{
  "n_layer": 9,
  "d_model": 384,
  "n_head": 3,
  "norm": "rmsnorm",
  "bias": "none",
  "tie_embeddings": false,
  "extras": ["capped logits"],
  "init_std_down": 0.0,
  "lr": 0.00185,
  "beta1": 0.95,
  "lr_head": 0.00624,
  "decay_fraction": 0.474,
  "doc_mask": true,
  "dataset": "wikipedia_en"
}
Each number is 128 + 24 x the weight over its row's rms, rounded and kept within 0 to 255. Layers, rows and columns count from 0. The size above them is the row's rms in percent of the matrix's.

# layer 4 MLP down, 384x1344, rms 0.0845, rows 120-239, columns 224-279
size [ 99 103 105  97 104 103 100  98 101  98  99 100 100  97 102 101 101 100 100 101  98  98 126 100 100  99 100  96 102 101 100  96  96  99 100 102  98  96 104  99  98 102 103 103 102 101  98 102 104 101 103 103  98 104  99 102 104  98  97 100  98 106 100 100 100  95  99  98 103 100  99  98 106  99  97  99  99  99  99  99 103  98 100  95 103 100 102 100 101  98  97 105 102 103  99 100 101 104 102  99 102 103 103 100  99  99  99 100 101  98  96 100 102 101 100  99  99 109  98  97]
[[151 109 128 151 171 112 116 163 130  97 158 108 109 167 119  95 171 124 135  99 102 141 135 123 157 101 149 163 154 123 126 129 167 142 110 127  99  93 109 132 127 136 112 116 138 149 106 138 153 122 130 131 144 118 137 117]
 [154 121 145 104 138 122 139 125 142  89 136  94 138  99 157 113 116 122 122 135 186 121 129 108 108  95 130 155 156  81 135 133 121 100 149 106 116 130 143 117  79 115 125  88 128 110 140 123 118 132 124 111 120 153 153 129]
 [102 168 108 114 144 121 132 140  85  85 155  99 147 140 167 104 126 124  92 123 142 134 130 155 151 139 123 110 142 109 118 140 162 130 142 139 113 131  94 111 154 151  84 137 122 132 149 104 126 150 115 125  83 160 113 125]
 [110 157 113  85 147 104 108  75 152 130 124 120 127 137 125 161 162 134 200 115 124 123 133 120 164 109  89  84 127 170 119 130 159 141 133 107 107 129 130  90 129 165 165 107 134 140 123 129 169 161 154  92  95 144 133 139]
 [ 95  84 140 115  88 112 121 147  94 160 181 137 135  93 138 130  96 154 119 153 118 110 132 143  89 130 116 133 122 128 150  90 177 117  84 108 153  99 101 106 129 136 123 139 137 129 127  94  97 127  91 107 137 125 131 130]
 [135 155  95 126 113 111 105 117 157 111 111 105 116 104 149 117 116 179 124 148  96 104 133 134 126 141 114 105 158 102 104 154 130 110 107 168 101 107 126 136  83 137  62 133 130 138 129 159  82 118 127 154 121 128 129 151]
 [146 112  90 140 147 161 101 112 115 126 137 106 142 105 115 131 142 103 104 182 114 150 124 108 158 116 128 146 159  83 115 123 143 115 138 165 187 127 116 141 141 134 162 102 121 109 127 132 108  87 150 122 121 135 105 111]
 [186 113 135 130 175 106 108 122  84 130  90 144  85 134 130 147 127 118 122 126 125 139 132 100 103 157 127  96 156 145 132 112 141 189 139 179 136  84 143 130 146 100 126 114 101  96 141 147 117 141 118 110 128 108 122 115]
 [145 136 106 138 135 190 137 106 118 146 144 156 147 164  63 166 103 143 120  96 148 117 129 130 143 187 109 138 141 186  86 158 134 132 166 169 136 131 135 155 116 111  84 122 124 133 115 149 110 115 132 135 106 132 184  99]
 [156 121 145 132 125 131 155 136 148 144 134 148 158 135 110 122 106 140  98  75 104 142 129 123  70 109 125 152 137 118 177 122 126 127 175 109 117 123 176 113 117  92  79  82 147 146 139 143 181 124 139 172 170 106 123 111]
 [135 178 174 114 174 121 152  83 163 118 106 115 156 121 153 146 139 120 114 146 146 137 134 108 100 120 159  96 169 159 122  80 107  94 176 124 110 144 106 113 147 113 163 155 124 150 122 127 118 115 134 112 134 100 135 129]
 [165  91 126 110 127  81 105 155 123 120 145 119 121 111 132 126 134 146  94 133  92 142 128 157  99 114 148 142  59 120 175  88 144 110 165 135 123 158 112  99 135 103 149 168  97 117 102 143 138 111 104 118  88 118 135 129]
 [124 108  88 120 128 129 148 144  86 124 170 116 102 175 142 129 152 114 108 137 134 164 131 136 128 144 162  87 120 132 138 160 155 115  91  99 136 184  89 127 127 130 148 150 134  66 142 102 102  96 102 145 168 155 137 131]
 [140 137 153 134 109 136 170 125 154 126 155 167 121 168 152 100 154 147 174 129  99 109 125 141 121 161  94 103 118 126  96 137  83 145 108 133 144 196  60 138 111 107 120 130 110 161 123 142 121 157 137 121 109  81 119 156]
 [109 136 149 121 131 135  71 134 163 137 142 114 164 148 159  90 130 108 134 124 131 136 132 132  87 112 104 123 144 144  88 158  97 127 110 143 136 113  96 127 168 121 107  87 175 135 141 119 112 125 140 172 110 119 148 139]
 [133 109 134 137 156  96 159 127 121 130 107 141 133 128 147 116 150  96 115 110  92  69 131 137 144 121 142 138 128  91 127 124 132 128 136 134 164 108 133 160 112 101 135  99 149 101 109 118  88 153 143 136  96 134 111 119]
 [107 131 141 123 159 150 139 135 149 146 121 110 146 165 158 143 111 149 180 100 136 121 131 134  96  96 159  78 129 140 138 177 130 129 130 129 122 131 163 109 133 147 102 136 133 138 122 141 126 164 133 155 166 118 116 160]
 [ 97  94 130  87  86 162 107 100 148 120 111 126 106 122 104 112 171 118 111 115  86 116 137 120 144 129 166 152  98 141  82 100 147  99 139 162 146 120 112 138  98 134 122 151 111 114 143 113 136 138 144 111 153 104 120 122]
 [ 78 130 144 150 114 139 124 139 142 122 151 149 141 116 133 122 136 132 120 161 152  84 128 111 132 118 151 113 121 116 146  76 169 178 140 134 134 104 136 142 107 174 121 157 135 125  97 144 131 121  83 100 107  97 125 133]
 [104 129 134 124 154 163 171 126 106 146  74  96 124 121 137 141 149 165 141 154 140 108 136 112 103  65 142 131 125 100 165 139  98  95 138 130  72 154 117 108 123  86 135 158 133 134 118 154 113 123 142 106 173 128 125 134]
 [157 137 127 145 184  97 129 117 115 149 158 168  55 150 142 127 116 121 115 187 120 114 131 113 122 143 138 139 108 123 151 127 156 155 133 171 133 110 138  91 101 127 111 121  89 144 109 132 119 110 146  91 117 122 136 168]
 [144 108 130 142 130 146 151  90 118  95 155 115  83 149 141 106 127 131 135 141 130 187 134  78 109 141 169  99 147 123 105  86 126 145 150  93 137 134 151  87 136 124 101 106 120 112  65 129  95 120 139 126 109  53 158 126]
 [108  91 142 109  85  84 125 124 143 102 110 143 142 113  71 132 136 112 133  83 132 137 129 162 149  89 146 139 106 145 148 131 153 110 150 125 169 112 152 105 161 138 139 171 121 111 159 129 102 115 142 153 170 123  81 123]
 [113 137 125  99 108 111 163 148 156 115  85 128  83 126 125 131 119 128 167 131 158 130 127 152 143 103  94 118 130  86 173 118 111 104 145 153 135 156 132 137 121 149 131 124 105 109 140  88 139 143 145 130 132 111 122 110]
 [150 173 126 138 135 104 133 151  45 105 103  97 163 117  78 135 119 146 145 120  99 130 124 104 121 119 128  95 165 101 116 112 107 142 100 144  75 115 168 131  92  95  97 154 114 139  95  91 121 144 148 109 104 130 136 175]
 [122  81 103 147 121 108 145  84 155 153  85 119 131 122 136 139 128 136 151 132 103 104 126 153 137 129  94 113 127 140 149 145 116  87 102 143 130 135 133 120 140 124 135 120 142 112 114 130 119 126 173 107 162 155 116 164]
 [147 146 119 131 134 140 139 140 141 121 115 136 122 147 138 151 104  91 137  93 158 160 129 128 125 168 120 174 105 151 118 162 112 149 144 135 106  89 205 123 141 144 132 134 102 122 112 129 171  82 149 152 156 147 114 120]
 [133 145 132 120 100 138 155 175 145 116 106 110 144  93 124 124 119 132 109 134 103 119 135  86 104 122  81 105 120 156 125  86 145 132 132 101 153 178 104 135 101 155 119  96 121 167 125 152 128  69 140 112 143  90 153 141]
 [120 164 109 116 116 146  97 174 124 100 119 113 151 167  99 143 136 123  92 144 107 146 126 148  87 130 122 109 182 117  83 166 175 143 130 146 131 143 125 147 119 120 117 144 171 152 143 149 120 142 128 157 206  85 124 146]
 [113 108 114 146  88 144 128 125 174 118 139 161 138 119 121 149 159 148 152 111 130 152 127 158 120  66 149 134 125 156 103 104  88 148 116 141 121 119 108 165  91 125 111 128 118 116 177 110 134  49 138 136 144 130 120 157]
 [139 146 112 134 145 107 111 158 144 113 117  92 110 121 104 146 118  90 153 116 130 114 132 116 161 153  92 138  92 147 108 154 153 133 116 148 188 157 147 130 119 124  91 108  99 176  60 183 113 144 105 145 134 133 121 126]
 [132 131 104 154 118 138 111 166 126 130  95 138 168  91 129 153 136 146 161 124 118 104 123 127 119 140 114 122 154 120 149 151 132 143 149 157 124 149  89 139 157 118 143 110 124 150 115 174 175 127 124 144 129  96 124 127]
 [118 129  87 161 180 177 122 140 156 159 172 146 169 106 113 130  88  88 140 117 142 130 126 114 172 149 135 118 123 134 122 148  80 102 125 108 170 109 133 120 150 145  67 127 112  89 104 129 145 117 121 107 133 171 160 107]
 [ 83 145  91 161  77  98 128 126 149 103 153 132 118 140  88 144 152 145 143 141 130 137 130 158  94 119 123 123 221 166 124 146 119 120 169 147 103 147 137 135 129 143 179  84 122 145 114 129 140 100 119  64 154 104  78 143]
 [106 121 164  94 137  84 140  95 135  73 139 127 112 107 119 103 146 131 103 136 136 123 124 144 113 137 130 117 102  61 126  82  95 129  61 110 154 144  92  96 104 140 118 125 128 117  99  79 136 149  96 108 123  98 117 121]
 [177 120 125 158 103 126 141 106 159 155 121 123  98 146 111 139  98 118 122 111 150 124 126 128 101 137 132 117 143 168 108 113 165 113 151  95 127 118 144 100 127  98 145 100  91 121 113 137 124 168 140 124 106 111 104 124]
 [159 162  90 110 141 133 151 134 113 102 116 131 127  94 165 144  80 102 115 110 107 149 130 155 139 116 119 125 115 125 124 115 111 169 156  87 130 128 111 134 115 124 125 121 148 115  93 104 126 114 121  91 149 153 118 121]
 [ 89 119 146 167 103 138 139 137 152 123 149 144 142 157 155 165 122 149 140 178 133 125 126 116 117 116 135 147 158  81 116 133 112 127 158 140 169 155 134 133 157 160  98 125 141  80 154 192 108 153  68 141 143 144 139 133]
 [ 98 114 114 136  86  77 124 176  90 158  96 135 108 114 144  99 131 123 121 130  47 104 131 150 103 133 104 158 121 124 120  98 142 145 136 126 136 130 171 150 119 110 159 176  98 173  90 138 153 124 146 110 116 138 120 122]
 [140 100  81 136 123 117 147 151 129 175 125 140 161 123 148 129  99 110 162 100 148  93 133 143 127 132 138 165 146 141 140 137 120 155 153 115 117 120 149 161 116 133 160 115 108 149 147 159 168 103 102 147 120 146 149 126]
 [123 112 120 135 136  91 181 102 155  96 172  89 122 119 124 101 124 146 164 145 135 181 123 143 175 134 124  81 147 130 155  72  96 140 116 130 119 124 167 115  89 124 124 136  99 104 144 141 108 160 109 136  79 120 131 189]
 [121 126  95 108 135 123 121 121 140 123 133 121 126 112 106 125 128 124 125 150 124 185 122 141 136 123  94 135 159  89 122 137 151 102 120 118 137 193 136 105  72 109 150 114 130 112 134 133 156  92 122 127 107 129 144 143]
 [147  91 134 147 105 134  88 138 143 107 118 137 117  97 136 128 129 157 164 139 144 176 132 199 140 121 125 136 111 109 172 154  76 161 144 125 133 120 118 105 192 163 144 148 113 124  98 143 155  78 136 125 100  78 128 128]
 [113 106  93 108  91 113 151  97  77 137 127  85 141 104  92 151 150 136 116  89  97 140 128 123  87 133 164 129  99 126 110 119 167 126 158 101 125  94 153 129 122  94 117 104 185  93 118 158 155 108 124 146 127 138 124 129]
 [138  93 107 101 128 116 149 164 162 138 140  97 162  95 156 160 134 152 215  93 114 153 127 125 148 144 122 146 141 133 104 104  98 109 114 128 101 115 144 135 102 129 128 127 134 167 161  64 117 125 133 126 127 160 181 148]
 [103 160 148 136 127  78 145 148 134 122 140 125 120 115 106 129 138 149 102 128 131 156 130 118 129  96 117 197 145 168 141 131 132 169  83 138 127 155 149  93 119 164 198 108 135 106 136 130 120 130 119 150 115 143 154 147]
 [107 111 140 136 117 202 143 119  93 132 113  98 136 141  96 147 114 135 111 137 123 112 130 170 137 136  89 161 119 147 153 142 158 117 142 134 118 104 114 128 142 168 126 133 156 129 140 120  79 163 155 100 104 139 164 159]
 [114 127 144 118 119 124  80 188 107 118 120 101 124 112 109 124 143 165 148 142 111  99 128 159 117 111 166 157 149 156 122  91 148 142 103 110 118 143 144 112 127 117 137 128 169 118 140  84 139  90 139 141 141 140  89 112]
 [ 88 142  84 120 149 112 136 125 128 130 100 149 152 158 100 149 121 179 135 134 108  91 128 172 109 127 142 137 112 165 111  90 108 145 136  83 114 134 159  98 103 136 119 151 111 133 138 130 141 165 140 178 110 148 140 131]
 [144 104 140 129  93 125 184 121 101 148 104 148 107 102 133 148 135 142 111 105 113 171 131 120  57 118  91 159 130 141 116 123 178 161  66 115 130 117  94  96 116 153 133 119 141 137 130 168  98 127 123 137 187 159 135  84]
 [147 104 131 138  94 132 122 107 113 146 148 147 123 150 159 123  92 131 118 153 116  89 125  98 122 152 128 101 141 124 127 109  95  96 146 140 102 163 130 139 107 198 132 129 143 161 120 105 102 128 118 150 104 140 166 108]
 [144 134 141 138 111 139 161 128 165  94 100  97 143 119 138 139 117 149  91 141 127 185 127  81 164 125 154 121 120 121 116 126 135 123 124 134 159 130 166 164 139 141 111 173 113 115 168 120 192 172 102 142 148 134 174  80]
 [ 99  90 144 114 157 133  96  99 124 111 135 133 159  89 112  97 153 107 135 137 120  93 122 131 133 137 118 135 128 123 116  96 119 141 101 130 159 147 116 123 184 153 126 129 118 132 113 148 144 105 105 184  98 113 113 144]
 [115 141 134 159 113  98 116 117 148 136 123 107 121 148 119 129 156 124 167 108 129 108 123 145 112 150  65 139 118 175 112 162 142  94 144 112 138 102 124 149 134 141 115 118 168 123 125 105 113 163 112 161 154  89 158 136]
 [149 147 146 166 101  97 100 145  95 110 169 145 126 135 122  88 112 128  89 183 115 124 124 132 132 123 108 154 167 144  93 110 116 121  98  97 103 145  85 114  77 191 152 137  80 140 175  94 140 137  98 119 118 131 123 119]
 [162 133 173 115 137 125 144 132 102 119 157 141 114 114 130 140 136 131  98 171 162 140 130 188 149 144 129  90 145 135 121  86 160 128 143 129 136 147 120 123  77 139 169 127 113 139 138 107  97  72  95 111  93 159 117 119]
 [104 169 121 126 106 140 140 140 149 121 108 128 142 108 113 128 151 164 141 134 129 122 127 164 171 141 131 136 131 101 148  95 130 164 127  96 129 128 136 141 189 172 166 166 166 109 145 175 140 131 193 131 124  93 113 124]
 [106  99  97 130 108 131 105 149 122 156 124  81  95 117 112 115  99  90 164 135 147 162 130 126 108 132  99 110 128 150 148 124 190 153 146 154 156 130 125 150 127  99 131 123 150 160 114 132 166  95 110 170 136  83 122 137]
 [154  90 141 122 124  89 113 145 135 133 138 128 134 138 129 170 140 120 109 131 145 117 133 131 114 135  90  90 152  98  90 132 134 125 150 186 136 157  99 181 155 129 123 140 171 131 144 108 132 161 142 124 152 125 154 115]
 [ 74 144 126 140 193 129 141 120 146 148 111 168  76 146 159 124 119  97 125 169 152 134 129  88 130 129 130 137 127 112 117 119 102 159 107 134 104 117 127 146 135 135 106 144 154  90  99 154 118 164 139  97 137 124 107 134]
 [160 105 116 155 170 103 138 119 113 162 130 149 106  92 180 176 103 126 109  92 175 111 127 124 142 143 117 135 129 144 133 145 120 186 155 151 149  95 139 102 112 115 116 118 151  86 167 143 133 112 110 105 117 167 117 157]
 [117 161  82 135 129 116 110 121 152  90 132  89 136 129 110 157 127 152 140  98  96 115 128 109  75 162 116  83 129 170  57  96 166 141  98 112 107 111 131 132 126 142 103 167 130  84 137  93 120 159 146 123 114 139 203 123]
 [136 174 155 120  86 110 124 142  84 134  87 165 155 137 154 108 123 111 151 100 162 101 125 137 150 122 109 161 113 158 140 170 125  83 126 151 109 143  61 151 129 149 120 131 136 112 137 115 112 155 112 112 100  82 123 101]
 [187 185 115 135 138 152 148 185 156 131 104  90 181 109 151 132 151 142  93 138 200 105 122 155 135 135  91 130 113 101  87 120 102 104 129 113 119 118 124  68 145 129 143 153 121 131 157 137 100 150 137 104 144 201 133 155]
 [ 81 132 106 146 141 155 102 102 142 112 157 190 127 109 123 132 144 145 109  97 149 143 125 118 140 132 141 112 114 132  84 133 146 143 116 146 136 128 179 134 119 123 170 109 142 132 128 132 154 148 147  64 123 195  89 115]
 [120 104 134 121 152 125 113 131 139 163 148 120 162 151 115 125 124 131  84 121  88 136 124 136 125  90 162 114 144 125 137  98 112 110 126 109 129 163 141 120 132 144 114 157 139 140 107 106 152 134 151 122  93  86 134 120]
 [126 138  83 112 153 120  99 123 165 122 132 146 115 137 131 153  69 128 127 148 141 141 128  92 179 138 134 143 104 109  91 146 136 121 125 124 128 130 186 113 129 159 147 117 140 102 134 107 112  99 109 144 108 170 139 126]
 [132 139 123  95 130 102 132 101 141 101 103 122 119  90 111 122 143 110 153  71  97 145 131 139 133 110 120 141 115 121  88  70 131 138 108 119 116 130 101 126 105 146 146  83  99 126  85 109 107  81 131 152 105 140 110 102]
 [154  78 122 125 128 126 145 109 136 116 169 162 154 139  99 125 144 132 159 129 158 125 124 147 148 121 121 163 145 174 130 124 134 140 135  98 102  79 152 128 162 134 168 163  94 112 119 150 143 124 103 140 177 150 116 109]
 [132  96 154 139 136 175 110  84 113 163 104 106 134 141 129  74  92 127  92 131 115 122 129 119 146 147  99 127 122 115 113 119 143 128 110 140 113 146 107 111 132 109 142 129 147 130 101  95  80 166 106 124 127 142 169  82]
 [122 123 108 106 153 131 138 163 158 172 128 129 166 111 134 120 127 125  82 138 100 157 133 154  94 118 162 122 168 111 147 137 143 147 140 140 134 125 118 120 106 149 190 117 132 125 107 144 142 105 109 127 148 148 106 128]
 [126  90 145 126 166 101 139 124 133 130  77 100 135 114 150 149 142  95 169 128 101 153 130 135 112 168 127 206 110 110 148 147 156 122 133 119 120 141 139 143 120 186 111 134 126 143 132 104 129 123 129 175 111 153 128 127]
 [143 182 106 114 123 137 131 153 156 185 111 146 126 131 149 148 147 155 139 121 104  92 127 101  91 121  82 147 139 110 106 121 137 132 138 149  97 121 122 108  89 135 137 174 108 131 132 144 162 164  96 157 111 115 172 113]
 [147 175 156 106 176  69  83 167 135 121 140 175 130 109  71 175 117 112 114 167 133 116 131 114 160 155 128 133 137 114 120 138 148 102 114 121 118 160 103 136 123 167 146 145 136 165 158 143 117 116 143 126 113 102 132 129]
 [135 110 145 102 126  84 122 109 141 120 174 106 137 127 135  67 171 109 121 111 127 123 125 113 145 158 142 175  91 149 138 103 183 122 112  84 153 167  83 121 182 146 124 106 118 117 184  76  72 144 147  97  99 152 134 139]
 [123 109 124 111  70 150 103 134  96 167 105  98 144 121 153 118 128  83  90 163  86  95 130 181 102  75 145 114  96 101 121 137 156 159 131 163 154  75 163 118 153 137 105 108 129 120 125 118 135 139 128 140 127 134 147  87]
 [124 101 110 139 115 127 107  96 158 124 162 124 104 136  96 107 132 115 100 109  83 134 130 113 113 121 157 134  99 156 135  92  86 143 131 150 124 148 111 119 129 119 107  92 117 108 156 182 140 124 102 156  95 139 151 110]
 [111 120 139 114 160  84 145 137 139 110 156  78 146 142 139 120 107 101 161 116 135 156 132 112 119 131 124 106 107 125 154 120 149 100 117 146 148 100 117 144 140 135 153 163  85 116 106 125 127 114 172 152 126 103  68 135]
 [103  75 136 170 131 157 110 109 163 129 142 150 139  95 127  79 117 158 142 109  96 152 122 154  97 119 116 149 120 148 129 105 127 102 140 116 108 135 186 136 121 144 129 139  95 105 157 108 112 102 131 113 134  82 124 116]
 [163 135 197 103 112  85 124 169 168 131 139 123 124 109  77 184 118 118 111 131 127 128 131 144 116 123 142 120 136 156 141 130 160  79 101 170 137 137 165 135 146 145 145 144 168 151 120 157 171 149  92  90 161  95 143 100]
 [116  73 120 142 133 113 105 127 122 121 129 164  97  95 165 153 123 167 150  93  95 103 124 139 121 141 141  95  99 107  73 139 127 129 121  78 118 101 100 126 133  60 147  87 130 110 113 157 130 158 110 130 151  99 116 140]
 [118 173 129 115 112  96 148 103 143 125 117 146 146 162 112 155 146  89 144 122 101 140 124 136  94 170 102 127 164 154 103 115 167 105 137 136 109 143 103 120 147 114 128 111 142 170 151 120 139 117  90  93 132  78  87 118]
 [ 86 156  86 142 121 149 124 130 104 100 120 132 131 107 118 123 145 127 136 116 136 125 123 151  83 144 112 140 125  96 124 149 124 147 150 149 119 138 152  63 105 117 148 127  90 172 126 137 155 180 157 163 173 108  97 131]
 [143 132 106 162 133 129 135 131 129 135 120  79 110 125 131 124 113 153 181 109  96 106 128 116 124 126 165 104  76  99 105 154 145 118 163 154 123 110 128 138 136 139 134 155 154 131 150 119 107 160 134 149 102 135 132 129]
 [142 136 102 140  73 130 130 136 125 136 131 102 156 110 114 113  90 167  96 147 109 122 132 130 128  94 130 122 171 141  98 143 166 117  68 120 106 142 148 155 113 181 181 146 104 109 135 131 116 146 130 118  91 112  98 121]
 [173 132 132 146 105 129 160 151  94 106 112  89 128 128 128 132 143 121 149 114 107 141 130 134 109 127 144 133 139 107  88 174 111 103 123  88 157 123 142 110 108 124 126 134 131 146  97 123 127 136  69 135 163 120 146 148]
 [ 98 150 137 119 119 124 165 102 106 172 104 120 119 147 109 112 141 153 109 148 135 120 134 160 136 115 130 158 109 145 106  94 134 111  95 123 114 156 123 113 111 148 158 127 113  79 145 108 149 113 113 133 120 133  87 117]
 [ 71 168 116 138 166 130 140 172 137 135 157 111 135 131 114 140 157 117 141 205 167 117 130 121 107 141 161 175  98 156 107 143 123 155 154 171 146 138 109 136 148 125 118 118 140 159 133 106 102 107 107 127  95 159 121 141]
 [131 148 128 123 144 117 125 113 128 143 135 155 106  70 141 119 138 130  86 156 181 141 131 150 124 145 103 140 146 124 107  94 100 148 108  69  99 149  91 122 115  73 118 117 139  96 129 141 180 126 143 149 132 106 155 120]
 [144  97  98 143 139  92 127 119 157 123 103 106 153  96  92 142 138 142 151  95 101 151 137 103 142 147 142  98 148 133 117 124 116  91 106  99 124 146 109 123 111 145 133 103 144 121 178 108 150 114 119  84 128 194 166 130]
 [160 112  96  72 134 169 110 171 162 143 132 147 114 102 156 129 135 119 139 129  92 108 130 121 112 102 164 119 143 100 167 101 132 131 162 145 122 110 134 157  96 175 133 141 117 142 153 146  90 105 135 120 109 160 124 130]
 [138  98 118 147 119  99 140 139 169  88 119 133 169 100 161 111 116 126 108 117 166 101 128  98 145 127 131 145 149 147 120 137 160 197  99 118 154 148 115 123 123 135 110 126 165 137 135 124 158 132 148 180  96 139 111 155]
 [125 131 138 133  79 152 126 107 127  86 109  71 130 138  67 181 119 121 106 113 195 139 122 167 133 152 117 138  92 101 124 143 126 117 150 153 126 108 137 160 101 113 189 116 118 137  80 128 146  82 160 132 141 116 148 114]
 [117 105 148 149 146 140 134 105 137 126 134 126  87 128 137 157 132  87 116 117 122  76 131 170 129 140 111 165 158 161 106 166 135 146 113 126 112 153 121 125 112 126 141 124 132 175 112  91 153  90 134 145  80 156 165  99]
 [127 161 133 122 122 155  98 157 134 131 166  98  96 145 115 151 139 127 133 149 117 144 126 167 131 143 159 133 180 157 110 138 125 118 104 122 121 134 134  94 136  85 175 144 124 150 148  86 117 117  91 124 142 175 103 149]
 [162 127 127 107 144 170 108 124 150 122 156 113 115 153 139 155 136 153 180  89  85 167 126 111  68  88 137 109 133 137 133 161 167 106 141 163 156 134 114 129 138 100 127 123 140 124 125 141 147 164 104 148 114  83 138 119]
 [137 129  98 116 131 141  90 124 179  68 151 102 132 122 161 134 124 116 158 152 108 125 126 131  68  77 166 143 108 107 172 132 115 135 131 131 131 102 134 104 102 148 127 133 116 136 115 145 150 114 120 137  76 153 129  93]
 [156 107 121 139 186 159 191 171 148 162 134 130 111 122 129 145 147 130 104 136 194 143 130 127 111 117  85 137 157 109 132 108 122 115 118 146 167 120 107 103 161 103 120 126 106 150  84 220 107 157 133 154 136  92  85 129]
 [122 167 151 130 108 147 125 109 133 125 111 147 118 149 150 144 130 137 133 100 141 103 123  74 160 139 143  80  82 117 134 151 112 119 108 126 109  93 166 127 121 112 105 150 150 135 131  94 114 177 115 129 132  87 144  97]
 [139  97 163 181 125 165 123  96 157 147  97 141 123  97 144 138 130 146 109 131 125 135 132 145 121 131 115 124 153 106 164  95 115 128 151 142 100 130 206  93 132 145 120 117 146 138 172 132 131 100 134 143 114 135 114 144]
 [147 167 131 151 173 118 124 156 112 124  95 152 187 131  73 119 132 137 144 107 143 100 127 139  79 104 157 155  96 147 103 150 123 162 129 125 141  91 139 132 129 124 141 123 154 116 167 103 126 143 126 120 113  97 145 121]
 [148 133 114 133 165 101 140 120  76 118 142 131 138 172 125  81 107 105  95 110 157 140 126  69 162  80 124 136 152 127 107 130 175 122 154 144 104 161 132 108 163 119 143 148 130 129 142 145  87  92 144 143 110 123 126 112]
 [143 131 110 138 120 107 173 123  98 134 103 102 147  95 130 164 155 140 128 166 154 115 123 108 134 133 114 136 129 120 144 125 128 110 123 133 155 194 120 120 100 110  50 183  78 156 136 148 121 149 119 107 134 106 139 139]
 [124 170 126  99 139 122 175 164 129 124 153  95 135 127 138 104 131 128  59 116 114 132 129 168 127 119 127 164 115 107 198 124 116 127 101 146 116 117 164 117 126 148 150  97 121 135 173 137 131 152 117 137 182 102 122  95]
 [120 170 135 119 145 171 101  94 132 149 168 164 145 133 100 173 103 145 101 130 145 111 123 141 146 197 170 155 120 120 144 164 150 123 131 139 126 124 130 123 115 106 112 110 155 128 153 148 117 110 175 134 136 157 118 143]
 [118 134 134 167  59  85 108 118 136 147 103 126 126 117 138 108 135 128 115  97 166 120 128 128 135 136 146 131 121 154 154 106 106 112 157 122 125 127 110 161 121 127 139 163  97 131 128 104 168  76 101 135 124  36  99 115]
 [107 127 162 151 111 117 137 114 106 140 102 201 101 115 114 119 135 117  95 128 151 136 124 132 124 167 107 127 129 150 133 164  97  83 150 160 108 145 132 121 163 106 115 140 182 135 144 130  81 147  96 154 124 122 136 148]
 [122  82 161 143 163 122 152 129 118 106 110  87 150  87 140 131 154 117 132 133 129 101 129  72 117 127 131 137 118 135  98 168 158 104  84 139 125  90 126 118 137 141 157 128 146  99  97 159 144 114 140 118  97 133 115 133]
 [172 160 155 101 103 113 126 150 165 168 127 134 137 138 152 130 159 154 162 131 119 146 127 118 145 156 130 155 122 153 140 147 103 129 178 125 130 131 129 118  91 143 116 126 174 129 129 141 126 139 134 145 156 126 108 162]
 [ 70 101 119 131 181 129 168 129 101  88 162 167 113 104 110  97 148 134 123 132 129 126 128  86  91 116 135 111  81 132 169  94 160 103 134 115 128 114 141  90 144 139 106 120 145 156 116 129 116 130 124 153 196 119 153 129]
 [113 115 152 150 131 184 136 194 133  95 128 166 137 108 140 108 117 165 134 153 155 109 124  82 146 110 104 172 111 173 133 120 116 135 121 122 158 143 160 161 163 140 116 109 150 129 135 151 100 132 115 117 141 105  86 123]
 [164 137 159 126 123 110 158 164 152 107 101 101 128  91 160 157 130 158 144 123 160  81 133 120 154 102 142 106 117 146  87 128 113 100 128 131 109 126  88 141 137 124 126 126 119 143 139 113 146 115 104 149 116 102 119 132]
 [ 90 115 133 118 148 128 135 100 102 102 138 146 110 168  96 137 137 151 115 120 116 124 128 151 103 118 114 145 137 152 182 119 132 111 171 159 140 128 138 173 105 160 150 138 112 120 126 174 121 140 126 142  94 136  66 119]
 [149 122 125 127 119 168 175 133 104 130 137 147 139 154  89 106 128 121 121 143 128 117 127 148 111 147 108 105 157 156 159 120 134 164 120 151 147 136  83 154 134 120 171 158  91  95 148 138 117 156  83 135 180 141  86 121]
 [143 136 113 119 103 134 132  98 142 140  88 105 131  75 114 134 133 158 104 101 102 121 132 146  90 117 187 108  95 123 170 135 103 105 130 166 151 111 125 107 115 126 109 110  86 129  99 186 102 121 125 103 159 118 152 133]
 [ 92 159 149 152 146 126 122 108 169 131 102 149 136 149 122 119 159 113 129 154 138 166 133 160 142  98 109 175 128 108 114 132  98 141 167 160 129 125 176 127 119 136 170 156 168 138 134  85 143  92 100 134 129 119 127 137]
 [187 142 131 115 147 118 143 156 108  98 158 163 117  95 130 197 155 106 133 147 114 154 130 142 130 105 123 163 170 158 100 115 154  99 144 151 138 164 122  98 116 143 138 131 146 135 135 116 118 117 123 173 102 188 112 116]
 [141 125 114 130 118 126 151 130 129 108 152 159 109 150 147 119  92 162 157 119 180 122 130  94 102 111 132  93 165 156 103 134 141 118 139  93 123 160 128 100 161 127 137 121 134 133 141 146 127  99 122 145 114 114 136 145]
 [107 117 141 147 126 138 141 105 129 108 155 131 116 164 126 135 120 102 126 142 138 129 131 115  96 112  71 119 125  76 126 104 140 127 164 163  87 131 124 136 108 133 110 111 157 144 123 156  86 112 149  96 127 127 134 127]
 [109 150 103 188 127 104 137  95 153 150 133 125 135 109 143 140 165 149 145 159 129 163 141 143 130 150 172 121 133 164 116 101 136 152 113 159 106 145 120 106 136 144 134 133 135 153 123 114 120  90 153 137 119 125 172 146]]